config.yaml
n_layer: 11
n_kv_head: 2
head_dim: 128
activation: "squared_relu"
qk_norm: false
parallel_block: false
extras: ["some layers without attention", "local attention windows", "paired heads", "shifted keys", "gated attention", "exclusive self-attention", "capped logits"]
init_std_qkv: 0.0362
lr: 0.00531
beta1: 0.93
schedule: "wsd"
seq_len: 256
Each number is 128 + 24 x the weight over its row's rms, rounded and kept within 0 to 255. Layers, rows and columns count from 0. Numbers have three digits each. The size before them is the row's rms in percent of the matrix's.

# layer 5 MLP down (transposed), 1344x384, rms 0.054, rows 1060-1155, columns 64-95
095:118167157147170132093119131142175083109142125107157133147151108131081122143137139125118121121062
100:119107134151105157130158110131139125137118148165125131115149143132116144089146130096162115140140
109:173104077109137110134107114150109161129128143142140169155142121128109151076100123122123111123144
106:116135146092122143136091125148140161104126149115123079105158090120126133123128151131113108102113
100:082111107121144094147077099102144095146159096082118122104142122107142129139131169155104122156089
091:128100111118154093127122124146118146087145151127088152069103115160142129123198139142195156175131
101:176137101121155155134140138111140144096169080181157122111142120136127134062167112108125164147104
090:112131127133140107129097106141128108145166107120094116097142153139120080152174105146142125119117
114:149126153183156135109105184111116136170116121128160094121168127124137144161107124102153141121132
098:177121110105107115132099134085142150145112130134137139094105115154080122119143114107127134112087
096:089121127077110115088130144124167144113090148109108135106139159154129127091164130128140144127132
092:109153159140093119138133150153141100104105141113104107155111114104076174108105110161168111140108
099:105111127169124127120131167137139122132151127086138105113111127150106116115133151150108141086114
091:117128166139138165114125131149136164171145168142141104108157162109140136113126140117141107121142
106:139181076102148115128156101140144118093129109113207120119140141139076130131110155110107129161126
105:146152131083120125109130154107125133132151162117114120093124160117123135141130106113123108121111
098:095126168112137106112155147102131116091087101120129082161119144127100122140124140128085130106131
099:156141159108124122102141139124164142085102147077080104121144103119106155161111138122083122112109
093:151144144124134135135108120160155125148118116068125118097117135077124108147146154127144090123121
096:140093176118057166127158132129135119128184051124124134139163166174134088118094172141125133137115
115:128170135117150099113114123181106146164136103148146150147137120128068111142125134129130132115096
100:117116113157149112098105156135128106178151127134142100125117130135170107109139118109136142092118
098:172109147123116120082107106117113171154107106150125101130124144136120135135103112179139146102137
097:152103124215134086114113113153133163127133144079134082117168134113078145123146164131094118136117
094:144135107142181135131149144142132093130098102172128131132090134157095162085093125157097119109126
097:111072099123127123112163125108152143114099138143157130156166129120126142108107106106123082149108
100:120154166138139080154150103128163075102178112137090123103148133090161116119107145122126115145087
098:127105137135098110110112111092133094135133126159114171130112109124090131104138087109147144092144
098:102147082148139160130177144175150097119120117113172116106094109119116130106097132086151113102124
101:120113120130158081103138110125107158115097105158142088140101143126123115112114105152142094128115
097:135079110152092120133120173136116084109116149119122112120146144123085177129147098105098102151125
101:137155121182140094172119138129130113136114145134137087119121119130133128111132105130138110125133
094:137172133131135103114128150122093093091128143148053149127138118119121129174149133167067128165136
118:103125127125130142132097160150162165104116146128102137144160154171112114103164144136139109135081
103:100150176088114120092169112154128122102112137107127120161166098113115110165140103105119131145194
100:135155151134144128146126106085171134146129110137161140116119149141132140100150079114158130124075
096:143138128133090127117115132175080128121115107172160126103121130114142107122168135129151088088126
107:152097120121123105102112163158130083090134131139137155133148130151103120109128124143123099162191
100:177088114113145105143139134164138145152094117109126085088124127127181111111123122127179153143098
094:173154125124181126152128145123153150135104108136129151074121106154171134140114125110137130086153
096:125104091142104158129123101094144129114120110162076145129132127084147132099112131146151108158124
107:129154155101122111115138120127093129144120144156133144114124100133139106110082184105159134175148
100:126142160131117119111145150161156116141143104134145164173146082126117090146101086139147152141135
097:137164155120066104143115172145122132111079090125130111130143148116148086118163150088161131185118
096:151141129168109133145117117130113097152169138134123132098108107134143138105141117076138110132089
097:137140151058110123110141129139118124126128133103116167155141164147111126150131112115116120134141
093:092083145121129127135080115151095113042114101137108133122148122136114103154083109112166140106095
094:094132162124127104161149137129103119140135091146151139159139179123170111153141127144134103158100
100:164128166117078163179136105163114152099125103049190169104075128122165109129133111127127163129102
100:128098077118154109134143125158127129184122160149134129144100134126136105129097142162121116120167
093:119092141150147110172160152118163129113127135129148117129139123149157129125130170163125138128143
092:087133153132119134126117107129113175111123155095125109106142116132125133113161119110127130141115
097:107126178114094112170100141120106108100110129128142110152140182151160136093103153144146098149127
096:129114138128114153114089117140115129127148107125143118129149156118125169138153096144121108153120
097:107142117101138120129123118182157130111086110080130140183102170123113139162137087132130121111152
098:156129136128129153137114132156144151127094115174133149123117152152111110170100179103105107111144
098:133112079108128125152130131167142110133134144120124159152152107089192143148128143098133104166111
103:178125118142119146175137157119152114109141057116135149148113165150155154123134118143110092109129
096:122108115103170123090131144110120123118088085059129127107130097148143133191149129169122148116128
101:116087131145139150153106143139128146113133125122165090134127119115126126098093145097084120169138
101:154162107101098136147159117119107167122163131168155117150147138095128096146095127138121135158156
098:124144119162139113159154159172120084099099130122142125165146132124124168097124183094112139109165
104:144118136112114123116158157122106106169117119197122138142130148117116128112137100166139170126168
103:164120115167088115124123137127122154083106106102136085130121136108137166154113123133115130081151
094:150131148102104121135055121101105148122104110152137104121141098105130143162138137141165180116096
099:117137153142099155132144126149133149136103089106114083141139129146180112163120043110075147161118
108:165107122157131089128153142143118103124115123146104133101117087143118098104140137130111142103138
101:141102111093112117128123122156141122109128144125098113113134150142161140136099103102139164131117
096:144135133122111123144090132073173150150104149131099180120132150135111117183113109147133110163137
092:083133127122132188112144145159105113107105178079075125088075118116173139151156092111146122105129
111:147129171157117076157124098107091114102126118129132151164124115131097107151134151126121141132128
121:167142156087089096092172080147116137136135156095142147158123132088096110143132143164124099157101
098:141170142115204135102111125133142094112146190115137129118161152120095101144141157156144145131172
102:115125107155117155110115142159174112131120166129182120145138113114154125147128113130139113092136
109:133141147128139123115121141091164127099138096130092116083129107109124117102135127117158071088119
092:124105100118107172123142133111182149071126119134134131105135132121115106145146114086113166165142
101:127141124140162142117135151144108141135115106107148123102137125112102116074092100123165131079086
098:077125127077114128122162132145106137178110138188124144123118112110150081139086145112100118119095
089:149144137118177146126109118115138167107114137152119136156153076128138169128141125084150112099107
094:140168102128137095168108104143127082104135162123184113155131113118176105124131151113143134101154
097:154122110126086152126164073139134122114102131094073116134049123122158148126118105143139090151154
093:117154129109054122145153165146152132157155145103122128127103171115114146117105129139117133124123
097:136117109080121164157120132132130113103105120150117184121128121151096133100136100163138144117146
098:118147100120138154137138130148146105134147131129122092137155126119110153136108116105132090125153
101:104140129123153157121114109115145121106098108106125136104111158154111115118135123130131158121133
110:151133114111125103154151170152157092136117104098109162117125113150132164156136091157123115155121
099:152156138148153142116148150112120148116106154127077120147115155121104124105136140141155131132126
095:085112142152162142102134185148180145106166163121112131113112181150113119163137153141155108129086
096:071122141130120112134134145104139076091066142180143114116167111112160142134141143120109148148110
106:122142131122122154130141129146080150158160119139136165087111102109065139084136120159113148150104
099:103098128089114101112163123122121144139098129106080131134120137145135143168178102136128131159112
101:068101129129123170141097107105102115124118140083124131140134173148162125119143129130146138113147
110:100139133139112128151151134107101125132093128106147160115078125135137158116103120091154099134100
099:148114089129163112159122148129122115120123136150094106108143085064122128136104067112137144146161
111:106164140126134121120126108104095111102142155144125091118205141150145121156123115099136127119162
105:086076138109154149139101114131073152102145077122127120142106119094091116114130143137135094115118
# layer 5 MLP up, 1344x384, rms 0.0686, rows 1061-1156, columns 64-95
082:115174126122116102125148192089137115105095089142139118160138132142088144154078142145132103130090
101:144145152099114133146139118151168112131110143121137112125104173187133083119098079097099100075107
110:114134143097102092126130108120133179132138164146116134082137139096140127086097125132100115116095
098:101102108134171149138156094119141117117125104164153155136122171140136151117117160107104090134152
094:099166153146113111135158122148147133157129148134108109155118089142141103103131139136143143137140
094:118091121103108147131134124148171163176159106138106112160134114104113138164121131164122146133137
098:089162136157127096140176143155137135120100117148159135131115142114140147131146118157109152182102
105:109111119143145098174134108095190080111125124085129133113163172121095108136124136109181160187130
098:132141138126065147131140124145115142118181130121092135124110080125133115101168079122166120137121
096:126094100126144112119097134153128118122165136139120135071114129107164152111088136152086137107105
096:158167127165141094128165169122137145121109163095142095137143145133097136090127105141134142086098
100:129090147108155096147130125157110138108157184124098089082159190159107118127202131124065142088145
097:161105099137115083098146159138109153099156106142097155138108125124153150095137134102184177108112
108:091110121170136132121149153103162130110168117144100121104154143103103128147119106129106121145157
098:089111104118141161126088137136165115084146109140170136141124176085148133119081134114087122099147
097:106153112109130170140154088126108094157136149149144122106144150089134128130173121134146143114127
101:133105101099101090152113168138130145103130146191153134135120133137107153110143124139127143128111
099:087106132120089134178173129099158125092156158147082130093165111185153149165165134148114196162147
092:131130157062109121122094144167115129119126152128110124153160164119125142162128138136104149128138
089:147150120121164133123121148121138134180135132126148149128144110089106128167162120146129122088142
096:128111135086134117129126138136141159160094105113138099141140108113080101152123102129135140142136
095:122156096135146121116148197087133123162118165139139134118172102143137146138105122140109132091088
100:105124191169163149136139117152132121104109141151109166106102164122101134081129132090090143145145
098:144125090117122124100136151147151105118143092117124158131151120142175166173161102180106157131115
096:170117106138120100175129101157097139116123103142154112128140107110153150136118123158117132144142
104:106159139111131152111125100156155118110133138103111143148169133156135132088149123158151106146080
100:142171172154155117122128142132081093143104172119137152123134092176098117125137084122140154122139
106:103146146110159143140133148101135164127119137114130165143167118151110135140109124171126143104085
105:116134171176127130117132107124129124161112121169149124136097096148153083145139128130162107178156
099:121131175118116112132096135064120119163112145110133095127075187129117114064128098083163120106120
100:095156090144120117134088129138124129151165125145139125110160093119113162090164121123116175095113
106:131149113141130088110153161129115120111138120147115138080110103171137116138142125139124125154117
104:088127103105138127152094174095174133076132118127125138138112153137092112120115102090165111158109
096:146107097138128140116182122110112169135081112088135104091131166099119132103108110081129074127094
093:116113167142094102096134163106161130147106094135101134164154115117144161145112111117144117121146
101:112120108130182105123162076105086150127100132142155148128168141146141110146096114114121087148108
109:116137110169139153106148144153094120165129088102103125135095111142105129150128131131138120102139
108:117105157150168151120112111165127100137151134126090133167121178138111158090132153129151138120177
104:086107123124110135142145126080098120134135107134136113193109147147141096096121122146087135114105
094:067090164110111105107098133164144117114141115115130147105117127151123091117151155107105111145116
086:132155118074183099127100082131116106181101129117102095096142133085132131121106110101182135094135
097:112120129098139129123119182104142160137121127131151116135160089138146149098147123122135183122104
108:145138113156133138122109130103094134137136129098101167107110128143115147145118095132115152130075
106:146132147127146135125127153159186099123112105151128096107094119077120119109135143160111114134138
099:126129140131127096133141100095146118170157118159137176154119128167172128118116137097163131183118
100:138134124126124098102104075139137173084117101068098112132121137119174174132135115127149135143113
093:169157146138119147122159117137103127130142156149124139114101152084123081112115135118123155123094
100:052164112157100165143109133122110100099112140168133139130158128136138079114090081140135128148174
112:118111120153156113130062116137106174123133122142111108133099108153124147119133138180145119125159
105:116186166115122107123119117139121135116108089187157148130122161125108095105130166144115137138144
095:127114171138138096162116128058116137144143115081162141106096104121100128127107120154125109101175
101:128125108129127148158159074156117139097124134131142183112130113102106125143146128098131150132115
096:122115141142085137153134126111121136157131158152173108117150153149110148111166144116118125120145
097:158094100140115149154141125108151158174170148133149108127104144134118178123162107093126084177123
103:178104119172127180124101150152104104150159101152089162154129167087142130134125107150137150108157
101:109084088121065111189155143117128135138133141110154155147152137113121150099175096087115133084129
103:093118117137164123103128133128121077144112144143061126090164125113127146115139129094120081120134
090:147122143087108131155124093151128166148135106174128124122140106123138160159099136146057132136147
104:122146172121182117151147168075141118111139150109113113140112108106137124141133119139119117129131
091:126103091113135141126130136139106122157116163114084165146156171110139147114125138196147115170114
096:206129114124145135139144125150166118130155132106116106139149118135149155119142146114091136122156
095:152126165131108116156147142115109159141113135140148163162170124121131088146132099115130181154121
103:140066106138200108146129083119131141125089129165155158116106115152121138136093124092154117138167
097:127129131159097151157144124141121123132098139168130127110175165148130093139137161165124135121113
103:106117169146131127126116102093129145137139159156108109138141115120150157095126136131151112166117
114:118112137099174110125128142145088125140136152112127139096122101136109095107165101136138103125122
094:059110125198164093110135134148108143155152122159157148134132107120170096141154099134121105133121
105:145123104141094108149126161118123124132125127157157163101129148108158123166131127174128130126145
098:174132114162119139109187154136124096105119105146117131103145126150100105117172125158114122189145
106:104113165166111098142121132130122127154128082102153133133113144122145142139180159130176120119119
106:162113130113070163143160128117106136156137149134132135109150129148111103144177156106114159159143
092:151084109131098136126112153164084120130108150126146151102141144147145129095187135113127111149147
107:089155104126130098085120127123124123078185106105116141137100080134170078146122098124116118151128
078:154145158121127126149120090129134109150152097147152165139137142134100109104114149119123151178134
098:137113148152134169131137150140130148154101073103140096140113121141123113183166089111141083157109
107:114121139136102134139143142093140141099119096129094131136127142097171127119132163169125166124118
103:148155159110109109114118110105134155142107141110149138160118150117143144059117138086129161097152
101:127116127141156140123116091112114140134126104161112150146128083131106093138097110140136096104120
107:099164116083163138153142063118117126094162164110123142108112078152131116143118139100120101142109
097:109136144121141147152081108126109127109104155119151121118130120128123115132108141113128141138142
095:133155125144116156133101113155108125159133156119167131131126141118126173113134136109141139141137
110:080101140142118125114120153127098153132093144124178174122122141083142147125079119162138134185155
100:117125129149148155149114145101118106096153092169143106135151106105146139096164158140168102123149
106:130138136186137107094140117128141139144120150116115160116110132147172147112143156116132100110139
091:154122115084099143171111153154091119131119125127146093115133101114148083144117179138154145147128
103:167119144124164153122079163139098104170116159166123092134130109154131127131139199101146160157124
105:126112129107094078132124105130115141139112133129136119118161137152097133151083130131147161104152
097:130136146128142152124104130163119101104122095127083137110091097114116112129129104158121071158128
089:118129169073106127126078106117159111129164163142173147151100096124113113155146093094117147144123
096:100118103102105111143113109177114155147150156141131161118138119122147091167144129132188113137165
102:104093101146100148116104149080135151118115143143131111119145162129101124178138135104131123120119
097:106140133118138097146176146142113144181110148169124138138087102089117103100154160112141113145134
099:163149079129125120131113054165142124145094132075089135165123124103169111146122110145099147094159
099:183105110140129106143063103135132124135115158128127117147145132161136155182105128071127101137110
104:074107153150106159113089146125156093160125103147154134136134142138146101115107149119103100116103
105:141152154079109156139108137081166152156127146148109177101128101121126131154130123145110098160159